From a checkpoint of a small transformer trained on Wikipedia.
Size: 9 layers, MLP 256 GeGLU.
Architecture: RMSNorm before and after each block, no biases in attention or MLP, tied embeddings.
Each number is 500 + 40 x the weight over the matrix's rms, rounded and kept within 0 to 999. Layers, rows and columns count from 0. Numbers have three digits each.

# up: layer 2 MLP up, 256x96, rms 0.196, rows 60-105, columns 0-95
# down: layer 2 MLP down (transposed), 256x96, rms 0.178, rows 60-105, columns 0-95
# gate: layer 2 MLP gate, 256x96, rms 0.198, rows 61-106, columns 0-95
up60:429499528539554472507490472487482462443450488532437485525530522520479482483544503471469468502518496518413504514496517476532503493502506513494496497523500503478501453511438483419464469536489485528489515536500494547525516529532506509519521542510511465453476486441516511536505493499528418478
down60:497458466551478472600524519566539461472538450514482508454510490495462498499498403523561507500497477567553487607530465470418445464402529495483549522482462527503481515476591536519438504489496485528529478545463556475548476545443515466484442451472552492546511557569502520417488524432477538524
gate61:461492481446532526547481468475513453411477476577478517519473593470562535490489528526482565571462480530514443408482454439517504449509493574481544556454492389533436480498461516493458508444454510493504410436438454483497408461517573581524548525571449543497532537479482494453598539541437478539
up61:516453502503517456504540443508499541500487460509517525528472586425537483593505523485533442510453539516456526451465428508539460482478531496543535533499468506452448471480520468520534429537458523403472442565538510465480482447526496519522472563467545565536528497483483481605498536479525489502
down61:416573529501451520496474576584432442502558533528500465431505466563484510463520445395435535431503514491589525560527571531452508550461431488471484485489551478560534520514445534489489613507530488525483508476425544552501547483528509481450487448516517524474541471460468600500528470514519475506
gate62:520498543466562465486546509550474476478441523466538518489526437505499523547572445524499551472475513521535555529466476580517484515516553477495478493486526523559550457453515532400541480531542482552522441479494553401569531474493482555500473506534471432515530489528516429519470557531532486512
up62:483545415500528506483503454532508536521613467537455467492471494533527492492517518463578518498508465510451480537511581512489476475522545539543492448502475468509501473459453459525444475438541514492455539487515482494483577485461474545444516446499478566455476461506494545509550462435475549460
down62:523518529450526412440516462504469484480449497484500542442467501447499550462558494534611499537459511521547496551478476506505539511524497463521495492519480489562506442532573509415419457468565498487476488496488518516574502542515551609506468521439450513556525518567511467459482526458568508545
gate63:486516561507502529524469509525466479519460583398464507557516411548464503600567476515512508511515508485481558527494464605478491511545500475526448489441425472445480501535424536546445533488498542577529465524522526510520518464478498403579460517533546474493528507524506587510421416456421507531
up63:542492452526528504484570452489536465499483481508504503523484534465486532433487472495520523522499510557463494427470474486578531576540459502452558530502511463570449501580587544547590457445485514451511529531467446486441491492517486557450450474467408502596454522520554498526451464500508501469
down63:460498552483500434533464403523469562547472493446505527471488516500513455487497478485477459501458479493464545637427535582450468487492540490551509536531456480477577611498450468450409523485491555523496506540524538595538433564488505497522513551492523409521559467479473534462510441520449520534
gate64:509478472446525491542510496489487501471446506564477530499526487530427476606541540516464592528440473431436525494420538484600485522480501464505448447517533514435395452474516439503451439494484536485535522537473464460499465449492482499540518448517494505554492498504483504461505486534470533504
up64:531408523498501518452476453562507414503546564540526526500461542553487562527494546553435558507485511433426513474494525504587515502492511486532481440462474579459438444599461518490465504525547529468498533494585553483492493472515480497470488509563473419392477521511467515513573448439494530548
down64:477579485504490511523477509424502564504487523447482502490540486495508466449487501421577426508557486621524531535447459497434471514499538546489515561573501451508510599435492438524548497481438485543514456538433497523520472527424501555494506524432505541579491497494536498460489505584524478487
gate65:578448497591518524511520566597525509519526526560500411532455503483573516477495531502541588442641472530499429496476429509516525486540498516496558508529514470501634463494474446457510490526469531470490495626509467478499480488588571550487434485513497509481530461501571512595475600489495429540
up65:473448431495571454530530463451470466450487601452476481577520503517461527472447508437483542542512544523506548476535507544546440573556488467549456511372413497512540478468547513501528503429482473531565431496426469478550528592525440554497538472587508515498452515499475497521477440501515519512
down65:471511566532483476494499604504464487527537423508415540535450486439537511515504503470513484482564447506466465541532482496536496537547544550472487453481438490430498546515570463472465456533512504464465506429438508491498503405535536468454447546504444477508519509441561499470460581519473475424
gate66:458468508517509512573443473464478458491547489472563493438457437543538526523491532554508551491468462518478441490487560507455518460480500519519529515455400501474528449489504532496524508555477532513480529504549491484506475444510507547489478534504523402502520523517518514546492452526533493606
up66:508534421436446494530490498474535466506485489475499522423496522479520536496481492551517529495562545503561520504441478492522497456460537499535540535459522579486484468476480540555547480493461506478505517523537510558434485468509523507484476412526476443516474488514502525505513450529484504594
down66:505478518429493521485558494543472559518523407491521474543484473532539449593463565473564413491541429524505549499490464478545473536487537458478453550499588542549498541480459473464536510475553434486506482490454529476537534534477509468481506522478479507467504489512579478513479482527431508334
gate67:506447510475495525483431527503542483454493467476464457448529508498479553468471476487456469501514511525476531517518520478543508504479551527561505551517491541447511473466527506450497500538510607467502459477502511526538521573580525478462499520511495384440509471483555516507507448512399478523
up67:457474595478512513522494499495474488478576530539489504526493519523557484486584477445486523582477524474510542457508452483516510451452474560510507482436487459479501449557520520498435479428532525445483497516423427480506498455507529551495467468505536487540501517538523497422520502473424495561
down67:502372516398426480505482538485507491500442513538478470487534444439470606462549542493479519431520493510448456459577484509506500538530529504602539576426507501506515506485518505562554503570447465532484518515479569521544583556523550407425506539451478456455473490426516501470475502525518523475
gate68:524530491523464531531488500416481452474416484498507467509483444542425594530510601461457564486459600522453523484524471512519509451487442464438473513403463540435512505506457505582497510506460506539444587408525523480557496620544495508548511513524528494541423503506542559530516466552512505496
up68:517547485488573499514583455433504451524523488479521467514483483490510529498509521477526566485491568536585497425502560466485433567493495533550541502488514529510491493381438477530460496506488473505496540445484452498457582451485464542536456460541442490495517528465420464517501469516509499452
down68:491510529397510533433417531490483547541566492509474523476462524456523424479535502565500442501464466455529546518458489540500507485458566559549506485550569573525521506497518511442568501553563467546502451527474531520504488447488509460378504522505491507498495502443540482509466521483511522558
gate69:477443537631470524507528485447550432497413567512527525487462532512451473474553552473497533543482530546407475406508462552618476481525490530527484480536492506433492475515506476507512474419480489525524489489506485525460465553641531510529599509533539495460554555423486511504525466586558514551
up69:480476507521586543513496557519441556507483392498500476531633514468497475558466443449557456548488555466561511499488560444463480573510459405494493521493446484457426554433518537475420535498545485492447511457441397465546535460528514490519466502484484491559453507460477516506527510449450480496
down69:503467479513434479499523491469543496539446502523558481502506437538522471433599534505521555451474501482416499591468463562547507432490561523523491428513513510581524524400539438532511461457436461499530437523454552560435443489480486449428536485496526468526590476466523505553542474490563462531
gate70:502463558469509476403536542522472497493521535482521518536454562565589590451478505427499549470437503459447467508528462493474468527515547473492500458583473525491595480531525478464488513530577509476502476518522494457539471536538491520443567531494487479526587557540517472513581489524585454413
up70:527496508489400451523432480508525512527477500554459436522444476448520460535568488582466489485537549461424509504520542477552516507459464505458452400424438443561584426459474612537507521424470468524481470448463473515515535487469531582476556503485504542468560457532526469471469470495463505478
down70:500520530436463517419547519493465452539487566429549562471510574467434518448366533476505484543485454495518396491443472468521451543600506493596475527435605586445538523458581454453426579532552455518481492564495506531544487510506500443494550570498516509463492533517458452485566473506526497530
gate71:580484514490533498414561552506509514491453543500498457595523458448455428471436547452503540483523502518490334500506414507487520528542513480483567565506512447542522428492565502556537478548491452493520452555465544489578463478487504466487507522503446478477464509426550568555492484564526489475
up71:506465493427530492577442539513493543508525568477609546494491513508484567545481467541496454456490522535475409494495366535452484570453448569450524547515492475512533488514466576538578552520515575493445453497575416478474494564493524517483438464550617480468505510533493513463520464433551496465
down71:501501470492491448411509456533519556491512470479477559505548562488509459480499483510480526583444486474487550578498507471492451428493589497506572408488478494549509558517496564458456535484504483544466551527485483523463465500482549493563448559494638484505520553489553460555542537518524466647
gate72:453478548508520550474447479525514521492473465413482550551580538485548565469480442501517461448463513452474584476535520471480563516487532549514477503522517526500457492535516484443573493569497491450493491489499502484511514481533499477481464527477544512463502525482554559463432487515492530509
up72:498487571489503515503499473504502509461488500508475511538475559441514507467446523524494465509497486515466512455542444420580463470509540504567545548555489577493495433493480558515512529504488535549516500505457489473409452478551479571489562502499512489462462492520574461455515535554486567554
down72:522480497479499501514542548500448478502484511506538587414512426563428422460487538494512551520537500492541466534472522576495473517430491516460548483512498456497506518443530536516550509518523462519501463495509460473570493476493460492547512486500436504538520444477467541535541459458528464505
gate73:523459465463465508528546586544493459422506439535467546481545509460531514450446505392463500498502488554508539423577532442538480521517513544558430578396471544482470468460574500493436526473466522453417571476433436463542523472555542560446473498466508505488451511482544515466539655515496495530
up73:493466454538529497475592403462547544523503439533514477506534502512532445493421499563419452540435561505524452544503566509475488525481526513489548548506500454566485533499505516457478409440536494506481475500466515572532537548428495597467499576447501528469488477543504526526466500448578476526
down73:519506458479440527496550622510467384545595514453440497448538451426484491503495494353470502478477481499542504460476529509465433490494487572500423498418471557444508495453529525451381595522430484512511537509471445482520536512592526395448483468535560448491523482429556565519539503452479455505
gate74:458491507503516545587585456527526538537505514502498451483520522441446572511456521480511490441497529457565422477605470467474533461502487500481437416496425487499577470476536457502559552521505520474522495495562566453596560446449454541516409549512530550501457483551497505481480463501498502541
up74:543505552498553445527490498465476535522549436539418492434476538540570548540484528469472524505442503460459465563482539494577437586502471571487512478505477482535580530527541490568497517482514514439440571421492456450471393533522474519514531514511522451507534512492519454500517541488493443473
down74:476434496487499480541458479533490429457434512446565476484483457478586482479485524509506474464583457469518531547522478564538509459452534463410501588550546468500548456477518503456498500505457503476560490511497598572528593547545529521526478501517509509481488512514527521436470467533472498517
gate75:497489507490524466506508530560434537510525493468491481500450427543589530493498513514573557498458507518513521475529490545516420503473520541567468529465426504438573438495502497451577501507512463471516508464519466501429526494480519489457502460421460552488550550537482517512451493507519485488
up75:475485552501470488492548481461457520553500476442506468422557540517533515584557519449476545472527561515502459481483547453516531457508544517544474435430460526476475496467443447521513495477552397536529583526500546513485508468459491544498502458454482513488558522546531484547506492487467533510
down75:519462424542450530524478511495568494501513522557507507489447492545507487412448469551517469497492470424473500496490492472488544463479508445422558512524545480501541449490572575544510521496492548472500500467564477468542465470560511504531453541578536478521447496456500482454467561487468492458
gate76:509508486489462513540581508513506498473541504471479515489552496434519476408518464561514537464476535491537475502455469464528522475528514447547482459526529510537547406509521479521574516408508485486537494486479509477526472583476528490522573472587502468509428555533416438509458509546440530475
up76:506516486465537550565526546542440599485512418523452444579501544440501424506478455561525513445508578534530470501507459578457410548426506471620484491427479401556552407504503506563536508490514461480507538567480511521483386543537548502559578523582553524517484536518529501497517478482461556510
down76:475481521536463409456429448478524442561496482477518572491568490537512542488502513439486443540547401498466560500501522465539492545528484565480544538578493509450454585488489484426469543523474564508498458486513501542494593492490498516468484511418503473513526469514487445497549490539542440547
gate77:481539449450593473527523555538483488572411508467489507465547485488547510426466566473480448451540516446517532539471519438420428486484588477536519497516383530531480494497535477456531460481509527465473482478501506512474467526503548509476492483474522423524444430391499471547506504501519509473
up77:543570410434459532516522422529449534553482508511463457463469476452433514595502466505484469483491556474592515506523518579514517501525429448510516516469429409506524447501522560470582504566565513465526476520536492573479546448507547498503496535462471440540502510477521499499522485515481512475
down77:493532555481558435597407569454571504473552586474481444482467521465475527538499480521516516557494406618475456488490446427506420530538497510558592452506504453516471490493537473550538516500485503532482536596434510474489534526511440511512523481470449491524540459571545552454508483495480475545
gate78:611464494443442485482492540444481499558484524509529507452426531426498451488593470499588526535550478516531451414427505503507499496491534527483541497592561490504505501509540550550493488525497465472486521579492459490465465483481498554480498496532520566495492528526570492459578498502526547532
up78:502434484490446447496489561523436514518490472542527490451430487514536489523526500494510606490540484484485530485469540444519533505491504538479501494485508562525510521516518562507451460511501507460494517530509528477495470499483519507549479482503515489551485439544531412558508515539539550518
down78:476519483535543533534482536546542542454541478502451497565536470547513548495430528529482457455443501515490466522580459469496469532513551432543475543469462462509498503470450431482540498442513484562531450427493541466473496528484423439507489430490462454481561516448414562472492523531406430530
gate79:475464509537517502477514454462497520511467597453450545460501460499517499451524498478512439434500483425477545498510500499419505496494548488561508473533425530474508482489509491416553467531547551346468482626471455498561472510531526543503514487486504507467490499483530470494511437477542500495
up79:509529428516541537479485522551563509551486447456505493534500496457485440488546523450539479466460458583482521570532526462481432448507431414463549468533478517515500619515443542493556471562484506521424537481508502529481520456487532487504481547488538494498520391427524493560529512496516488511
down79:509447484502540472460514512467467497440396503514500508553476467512525505497402484526547489518471501522577467503582465500507496497554588593460439510402470497471523508566492503496539453454433520527495549418473468441460521524565454506483427445511455479496420553495496550500447562572473534506
gate80:505463419445447469469593481492546454506512475521470460429545549520505535523479467457460484514487501411577512528486494522537479426513515498445468515576485479438467496469483526500537530432452541554527510514439514515432469410522511506548502445491465482528470486485497453499439540526465565489
up80:576489534498507499503468503464423509504499462483518534466446511474501553465537483485515571504496469476491374480487512452519529532470505536494517513457454437522470507514525517501539476457537486439476556467572541530493455530527516528540593499491552541486430503460555509499514483465544415471
down80:484442460462457506455598475488524434529512498489466465450504545467571540541441494481438418549472520442529560527500543558501465469456493484457508494527564516462464536532503529541510529483460558540534508529467519490448501428528508464498502477483453503504492502453492469452490508504500594460
gate81:491472533507548526539499502459523493485525547411524426500534457461516540456495522521466487494493505502553440462501457537471511467544485493536578510509475517559462506483475409563490487458584468478516474481509462515484525537501536609470494479628599453485455497481509489500492431467527457474
up81:501417527472531516511495537457484527551524525409507486484435530463563461517440531522515507529429486486484503539539397565502479607401555472494480528482520473478594447555459535499560487460518460481581479491442457459561526402479462491449467474522519501570443441519528512561450486510537486496
down81:530564533480538470527511537574465493536572508525415550518432570478441478483543487519545514482386489470460532541532537532489495489445460465511482489491499346427514469483602561527444582566551506529445493476494550563519478492442510460467638486428500428557545491516529526470486506590460474540
gate82:406560570452543506561479398434545533449454566498502560510511494522549481470447527492489511516514572461524533440508501548492457485511519468539503453544488521470487531608461513436518565492540477500478533479469438452483486555465491549527478505483531484441490509529490486458543548563515529545
up82:445471443502491533496502509462548465456572516540509528548422484569525499515503489488542511517545539509510469477525497491496506512413486532511573515432466458521499551488487469530501454452488509460505528447488538464454478501529447407485506499443523466512431535497456558492459451560525446497
down82:487506483550493458485532501570500483497423460434496451549568501505466461460521480499545505453470475479464507550490445466518492479507529463404422443521507505538587451470519537448491504494489529546464542475533462567557533491429562534472525469538462583507560432404501510508496505457472541498
gate83:579556478410480562469485434512520469488447467454426536516475421466585551480518513501476555558505532513494466491531499484534518471538507545565501528483492506529507446417478543541512490522454528492439440501503462532504499461520459510465463492548545594507496493496537511446528580620509526520
up83:493514494502501487481467489558462486513574530556502529448516591504429497537496532493517498508538472495483557490498472537521508444482503481519494481507590433455496475529503487501519457473496506503513515573453493500475571549543528563518522521551442488486472504476480514562469509503533542429
down83:518513518484542564504526448505514460495406438490491516527484466539604576549534432502437555513516511528466425437456503527472465489531514517560496510534511493495451521435470579564537468572478534467446419413504476483487480441508466505467477479492567562493507563518482513460530492526532499461
gate84:507440465526502486567452467523489532563489414548475474503411543518443523518479443540542580517506510571459437480493435535571480449551566602448489459442468493540523595544509464523504564497414514525507454497466456484530431432582547475538526528504470442488463458406482487517548493471476498522
up84:466538541478510521489540513480500553483523529437522521541478479522480509527440489474496551566482510469625452509501449485544489519497519455497479533524479476505597482582495436506558549513489478464557517430548531436521502521515445487411494548528575511491513558484430439483503547418460458484
down84:482502510512491471507480438504490487552490464519499452488548551553558472464474487537452456456471538503474537417514511495486499420494480513475469453533475475535545525500509516404490482580504565574432475496489450587470524494466506502525491489462465507458496516445574554546561411572519513530
gate85:493391393451498455497530608479537496486518479534553526575483476506500548481377494448586519453553535500463544476526440515491482533503539505493494485489428488397476509472481470525516532437427575473474512452488450550503522504539525439455506506529436475494552507474547610540592453539464489605
up85:524476499538493572479460477566537498460458486631585561428493523577465535484516499497493503566447421501548516453487506528527514460506427434474461522500536509434384553523449463502466532404569457536501518541475577502482483526451522579442454463526493571498498535509462506447531548519451497570
down85:452447505488516465537536559505514465533565521489489488584474536442532495484501508554526482479524575491466566525527476461487448477498584569487526487483490538516621539493541431501498496492459554504531492449445484456534514492523521486491488564472540422532495488485585497470449470448519488473
gate86:471522483521523521454518449506500479494468494476483494400523457500563422500544522550458525556490508475485498414486520490483540479527519466467476547454570523468502474468486509460438518486528458438489511498497449504481489468516559529531513453511496409482517511487516461513490498553494537470
up86:493513461478494458497486510518470484506569557517440576566498549466378517506414508448475503495524444511587486540500580528512503510429504526561496574541527477498469521460474479514563445509517472547501596489519547481444484537490496457548530546463483478526410533532509448525514479517485499459
down86:500497498542470586477528482497513497493507471512512455430530441472602462495533459541513482526425546485413490485505448494432517519566521473426508543527514529524516480486468539466411590488503473466515451496508495481548483470533505546498463460541567479512578490459517535502478578468465455487
gate87:477522516529494566397465552563443484504593516476533429467448471555463513524561432447448484419610526441545490501523545527457497533486478499413449438537515553482548528517527441545479491493463428475473546452514493531558507548529454450527454447520543509492490463515478533464471518440506487496
up87:478542412496501476561481515496545537468452467530486501476608543500536504408465470473471489493466461516540499495512437462557486451485488521499524567515521518550505498473521511465513419492548531453434481479423498473460514494514539485435460592515475528518391542461521508499522531522564495458
down87:468446472587504455481481451495503513524480557500575472583511495558487532531515470583530511504590553485480506474519496542550514540487481530420541413557447485553525520522504479493494418500453480484490482535534487588500479600460494531514538503484444522511498482556511507506457471453494421509
gate88:530471463455514421569506535578529521440479504421496510509523491487507540488475511522514553485420481438469501476482390454563548458553504482481459565527458499490480471480486515438550513548462500479446503490494559520519430420438489533463451487501479524505469601562549483446452549553471501467
up88:519521465514463465534508542545524512494493510471524526474546456489448496521509513555477529440490478443409579485461467496557484469497489602484538490506481484491527453549535453450542455469490469460444505479513523481487502457509509479443524489500471528476549484465532490531501495532500534474
down88:510518523544514566468501520446483482474480507554477457548483522491505493430486488509520489564549528585553469504548603473449538532485508411511489461455517464484458510499437538551469532480515535503600490487485456446464514558564473485547491487445540459501506421462494516533489518448491490506
gate89:566548534400478373527471414580504438450478472487490445455519488486483565460523460530496537512480473497488588479460572465547432510421492429539557499539398453568504509576474471563439532420470483506523652535527501498482476532531507489515513484537485524511509481492436443506459515451513551472
up89:542509512547496515469530483482504439490497504489544481541541523493547548488506527405423609495525495470550546507490476513535496489493540489477556509541506469573447500531548476481524514505484464517436540441511474535517502490550566452462536530559469580498432521518485475483537511484466553508
down89:433520485474472408511475488444485378459454455516456395474520478449468441441492430494518467470495554529480480605551582411594491471466563510514563494504520450493421521437446442505473550494494559489508564530403580447527457487417452543519462494515549492471554548475377519456503543486543584450
gate90:507478509418488480487483519516530472553533447418507551545515386488488507557517505465564522510496566478467547524537504487469424536504485551514466483504517481456475495550522516535522491504472536467558455447464501441511465553532506446513482440500509568533512560526489566426465466514477442550
up90:492490559525492464508552488448481511547418474515476488475517497505493462425557524517475490554524458494486438463508546609464545452480560502493515490524480508511481422510436554473463498498482497409451508547466471586419513424486511500482513527476403477507517484513466474512481543481487539397
down90:537503431404503453506455536546458488541503500400527527555515538483442551480479493423511511474439502545452465526443516483452438511489514528553450470499518512539522491544499413539505545472510547484505457490467497520530478489481502527521498445437498522501524514436528524470456360490575429631
gate91:506496525450492449500470442477499527514448472469464455407519493513534483480514466522459525531518532595500489442466467518469523482553480503402548502473509530488582523522486531473450497483423604500476581522520539523481481545485473419522455488493532567476478537510527487473515485502569396452
up91:504467557506459601491542530487442476454446501492486465563444572571564459457460397551499420528505497529516475545454465513522537532553504531509450447497494485492472457508480530488491516492453545488488491499537433505530519515457459577521454504438532518497504482464485478501537542476429490511
down91:575475530492608566539465487512501529505491489528486424528479493516456500465450540472557536472550503515488564466579450425532524539475532448508485541533462469562475541497428433548515468505546441532522455464439506487508479459464540493421475498525449460431449490530478498570421483498518513456
gate92:564458487557475506441569509546553511495486496557575499507475508507555441510463501470529519492582516536505461529476514526502527533457521527466452545463503448494525433403439515504464537520418564567514550495536435493427544396458573524476445533475449521490520508522454446507447499419437450433
up92:472501446522494486522516521580567494505463496521521447425479533568525454458468484467498534450516515480521458465528460513543497510484509534486520524492461481530512502434453500491459462557410549485522474522487447481528462447497475525557497492490493458510482560505513499488467569508466530463
down92:493538501423441497510473530441427519522508540489412564464516489482504526476500501567524457558414492501498521521515536470490433452529494468494551528477513530511506527543536512548575510447588423457463493524492497546543491524495501449519562434542540469491514441459505560527526486527546549559
gate93:472445506541467570523538494510475558490536513578450488429506503527570496482470471488510444514570458426483467458585485546475513471428545580519537463452523524496513477504509471439524438537497520441546539552548498444509547509534555454548467506471445450478454455514537452575449482474501462494
up93:463521591523494459524526462469543460455462503484486463489563486557444485524536503438489584462476536550510592537481503412527475542502517493479499404484457448553471477557492462524502481494474495514453482481495488507491518527535495513503510505519446490469532530516470507492493426554459446518
down93:486501398467499605483447543477460517502523509484555508455525565480542495481462506577533555438510453445512446491534517535564516480491499501561463510532456513494527482498459511477538487511486527611428477511521452601518525542487548503489507512521561443542545402504561561500522498557513480477
gate94:553471515527564466437575455476497521431498466466462489497529550502525627488493456505492580437525522565502360464428470532517447499470527533545499486522537473516511480518465514476453562476481466489463497526517472479506435462462517500531444524549431481530529493469519514556483479536458533521
up94:520570456546427516499510433490494511516517478500479424480502468491467456481523517482537445482525434507483464483498502552480534510619471397465558494488490429496549497510552499486541445476502483527472490522515525529483536521554457509488564442396556397456511500502524541475481501480532510493
down94:480501498599528456455546528521467479456456551484475470520529528539559566440498368519461531461536513611491411506470499505483441510497563533504496510508521509543475591513484497500437481466517547543433530531533490480546472498473567519504452566545487552536555484404526540512504468483480416513
gate95:501505483490456490486483541440567500464502477515541511528478518515451459510546471523525499489581451478509549542469503474487465509555508524478510441495536507517496427545545482456503520440483555469518490524361498536521560519540484414525504488481503511564528500513518454510461537508450505551
up95:524496505513537454513477534483525502565486476475550462481487444551514478493511524575504535541495523460488472497475529473490473487559538447487464505533502486488540447471496511457485510495520511499495515530512501498553515527510478490483510472488455514543545494511550516515561479539505551550
down95:504453513579495536403523437549460520484502483496499452539513534501485562477462514460471484440460521526496550538544486510499509441456478515492473534512471471522477574464495515536486503519494482431519491505548514421464456452489478558555523460539506458443490545519441520534512477479505534434
gate96:496513467495500455485485530550489495567495416475464463477576532481507472444520460567477498476429498511535466571465501407471521446474503453464525486524460470489542491488567509513572474547435496568542522485497529523434458464570581495582527478487444468481462471509466510498541460582505490533
up96:492517485545547495504547476416386470488542414496467493485499470538526462442502529488456530451541538526521511503493509509490565538470485551521533523445487523577516496494530494495534445485487477471481582529563547467544523522550556582571498475586548371460525513505507558543498517539478466545
down96:562511537469558502483497517542619512556498505557511485540497513493443531480485458539607492476491450523494530453501445536524442457514477542526460476534517512436443493458457448465474535483486513535537456437468508509486517508488490480443502433463487543488463517492459488522444514519444525443
gate97:579499547415478530503466447495417491561550543547503554453493559494480580535508485473462496554509495465474523487502503512582516528457495445519433583449561505534500497539481437476488535536523518544438465549482529564469477505476457493499519489475385526548458510548457462474452532545481589462
up97:552460536479523493510619443466479468477490573467555547540516539486468517466511526528508510447494453530509506528483474507468527525528484513505533610446477581543526505494514486545532544515536505506525506532465529460520502457600478484512523496545386463550520460535500421498494534471582487474
down97:494542549484497516473424499491439572550496422498405496434534496531533544568439491494490523507466534464465521445506545513553505507446430474516468455569552493464429451486501476461501479565509534515524477457535478535531492496465508541514475479501544500493464560471449533481546466606405544466
gate98:490492492474494411526549469491541514475468393471577478500567515490524540501623439519511536499503578547525450504480483572499534499590531457439505520504507426489534519529488424554483512450540501541514537449488537522519457471475515505579517491541597544475440504499470497496425485535455485469
up98:473456512525530508542557479469492562519567455471467539512564463569480459516561467538511535470532523456514515529479502474472502527537518508477506507507518456488513496472512444507469476479581524499562456509486507471496474529512482437553552515504546481486497498461426521469481494552479490510
down98:519566547546502582465395544525476523476487548519506515527438517470485470498388521484555486506481449534488480449541516409501439500403486537507525484475493526466443526479444544471512486458456510471499509468580438452498535469469507527465462485447465439506563484545537513495498541473502532537
gate99:519496487474534406574511519515428460570565487504469453530490479491502533409473478462599481436464502503479477481562512510468533500502497477514574454506412523524465525474487468523541512554483528445522432530478493523482505519480535479537455504553518533483540424435511411485480554577482495524
up99:434464488515500556536473488516459497465513511534451512449481549573514475446550461515438468562524491498482489492468518454514474515445447510529494522497511518509561506512526454442485519520531531511525531531458506491550417571484439447517521455488518442403492476470454539475496517478473566606
down99:537535532517504473494494575506536453501472426485510508510536485416495461533509514509515544478502506564482523454545497503426520539554466549488475480481569432486457496517493563529540440432489498491529470460518437504464556486478500579508441492568502568579523483532523488472494476477508444448
gate100:536478467500458503531559493537531542539450586473523489484517476523450514394466522490512497482453497526532524490473464486468472491540543472495540521577440503524506539509566459494514479587455540466477467459497487505553460560540542492504480537497475563496485519451470460435533539513499512537
up100:507464487495473540465518447481473535544480508488483497567492466574542488476489509433455485468497544483454481498550520531501525471514519497510481529445423514450514479488482535453546510525523500546512579504503508535485569503473468492481450480473453554498545527463514519462529553436487545505
down100:479509566508454442431446525458426450480450493526501443446544462487508545515439507533530481485495457536576528511466529508521467491512445397523550522568537395508443496523525504487492513437511543486501422465588508534488438457502500547549493492451497551523427435446492488522524488539466481503
gate101:583580545502511510496523525541565470569438597439545507500472545424499514467497428535529456492499494484501553485435606516509485442461510399490483463471558594523552543524477488558490481551518494545429517483508558518589474525425494513454456488509480542521542526489510492424440468532561467478
up101:514514488516488545437538512401525514543481524491569479516555477472494486521460523370550497518404543514537384462412537463450423500503475515497532616488518476505469431495518428525465549498461494517534554505565505496496552548551499481523453523435583534561513431433528506406533532477472482447
down101:491539513519468522535499595484538509487483505499509509490445476505457470515547541536496481448521501482487530582532468468510513508487518418469481453479498578453436514520391507526528401484579467498486508434498461421582496587375507531499562458516417503472498545521462462525463510486519469488
gate102:440493456526483508491399506558512436418440454500528451522491554509493484485479548520466484490477451512500494446555499544527439447552479501520481552563519527573463496552401467599518489429445451491501513462475529440453503573496497529509525462525525479533460515531542416528518591505487497547
up102:515572577509489543490517449488394477516460447497561602457496488529529509476450482464511493565540565556491546440563480475579502510523456539459524566460540462502484512510497526533578504474504388513484530462490479515432420530500548529488527604475489490500506483437479490452551550518516521521
down102:540504456469508527443451520483479596531443514465539488470543469558558529500525464472505529443446468469467425471412480509531513473491468484495495460542577532494459468493528489492587565572561519506515497580567565556602508485483544525459617495507446559541600541504439491543531454523531501481
gate103:608540440513515506489479504519590507546528522519436516466451500513476550490520512486466448526538465485512506494532593571581502511517435539523473500565579543524530530476517508511529509495451496510502521506501535475529470500500460458447436498435482517574411521528477497461465591527523518590
up103:632510513549513522511507485522547517538510548524502578485485470451513550524514476492469477425456517532527553485481504475583531495487516493501516526454537507495513476468488477561472499498499578459462545528451496460540527452510540495475473456516510520530493538508477505471515537527501503559
down103:396476491529418470445512487466476490432516459505560455545529495481492448527483476499477551534516549511517534514483427443414453495462553518535510510475386481495534542536521502507456482487514496514555463504510498517459491502475490558572541516475511511459485477490490469519541474519554580431
gate104:485491525444495478557542503543456558552474519504479487509522442515522518540460480483451528473458522459534513498530574450465422471450527569559530406436450563409510406508589500456514527520474524482446467528513502501518466449551509493428465451479536514525501518550570495462580456466572448551
up104:538539508528499475476537508438507505505456501547499545420519484412489472487577495501488488511555493505517507514486418504526571517497514433516508549497461509537452517465549471489426462493511486506460503503515459493482418532496497533515563532507485519513486467469465479615503476506489556483
down104:470490506479564515507510449487432481480493541473445406556491480451525526477503446432555487524564443483517505464479587549488479486515472513476498420504509442497482428514562502467535599506430553480496464522531583552515476533513512492470474458433457480493508481481525515442540534474497436519
gate105:499526487492457561528450614503422520568519534561478473480474536526499525488546424525513471459471449428512483429508430460537529438560520537458438437526488516490503451493486551499510461503487513498542462526508523451503461493480479486516513486494488519547491438474602533439537537559501534500
up105:497479503519421544529569482461463485492532500548545541516535601504547509524489481483483512426534470527471494482512478526469500531473418483493510516538544419440467460525508419547515508509541517501530442437521495480469584518495375528578566499494533554463538502439470482479489509529461498510
down105:476494479473525465474514449523544472490502490448490492480475407487494493517464531499507504557525556510545499548462553490498486490496590510535528531446526506540511495458559466489449546494498508518402563531504452542506457486519575477455481501529488459526484522565476472511522504459528510507
gate106:528540531558550532490492552519545485509447482519517471467497449425427447534490533603427520540451559477508516526494489502475523486442529465466507486470514525533464491497532445471535526526508486533501522509499490478474485512486490482474434415564496442474462517473456504516543519544455502508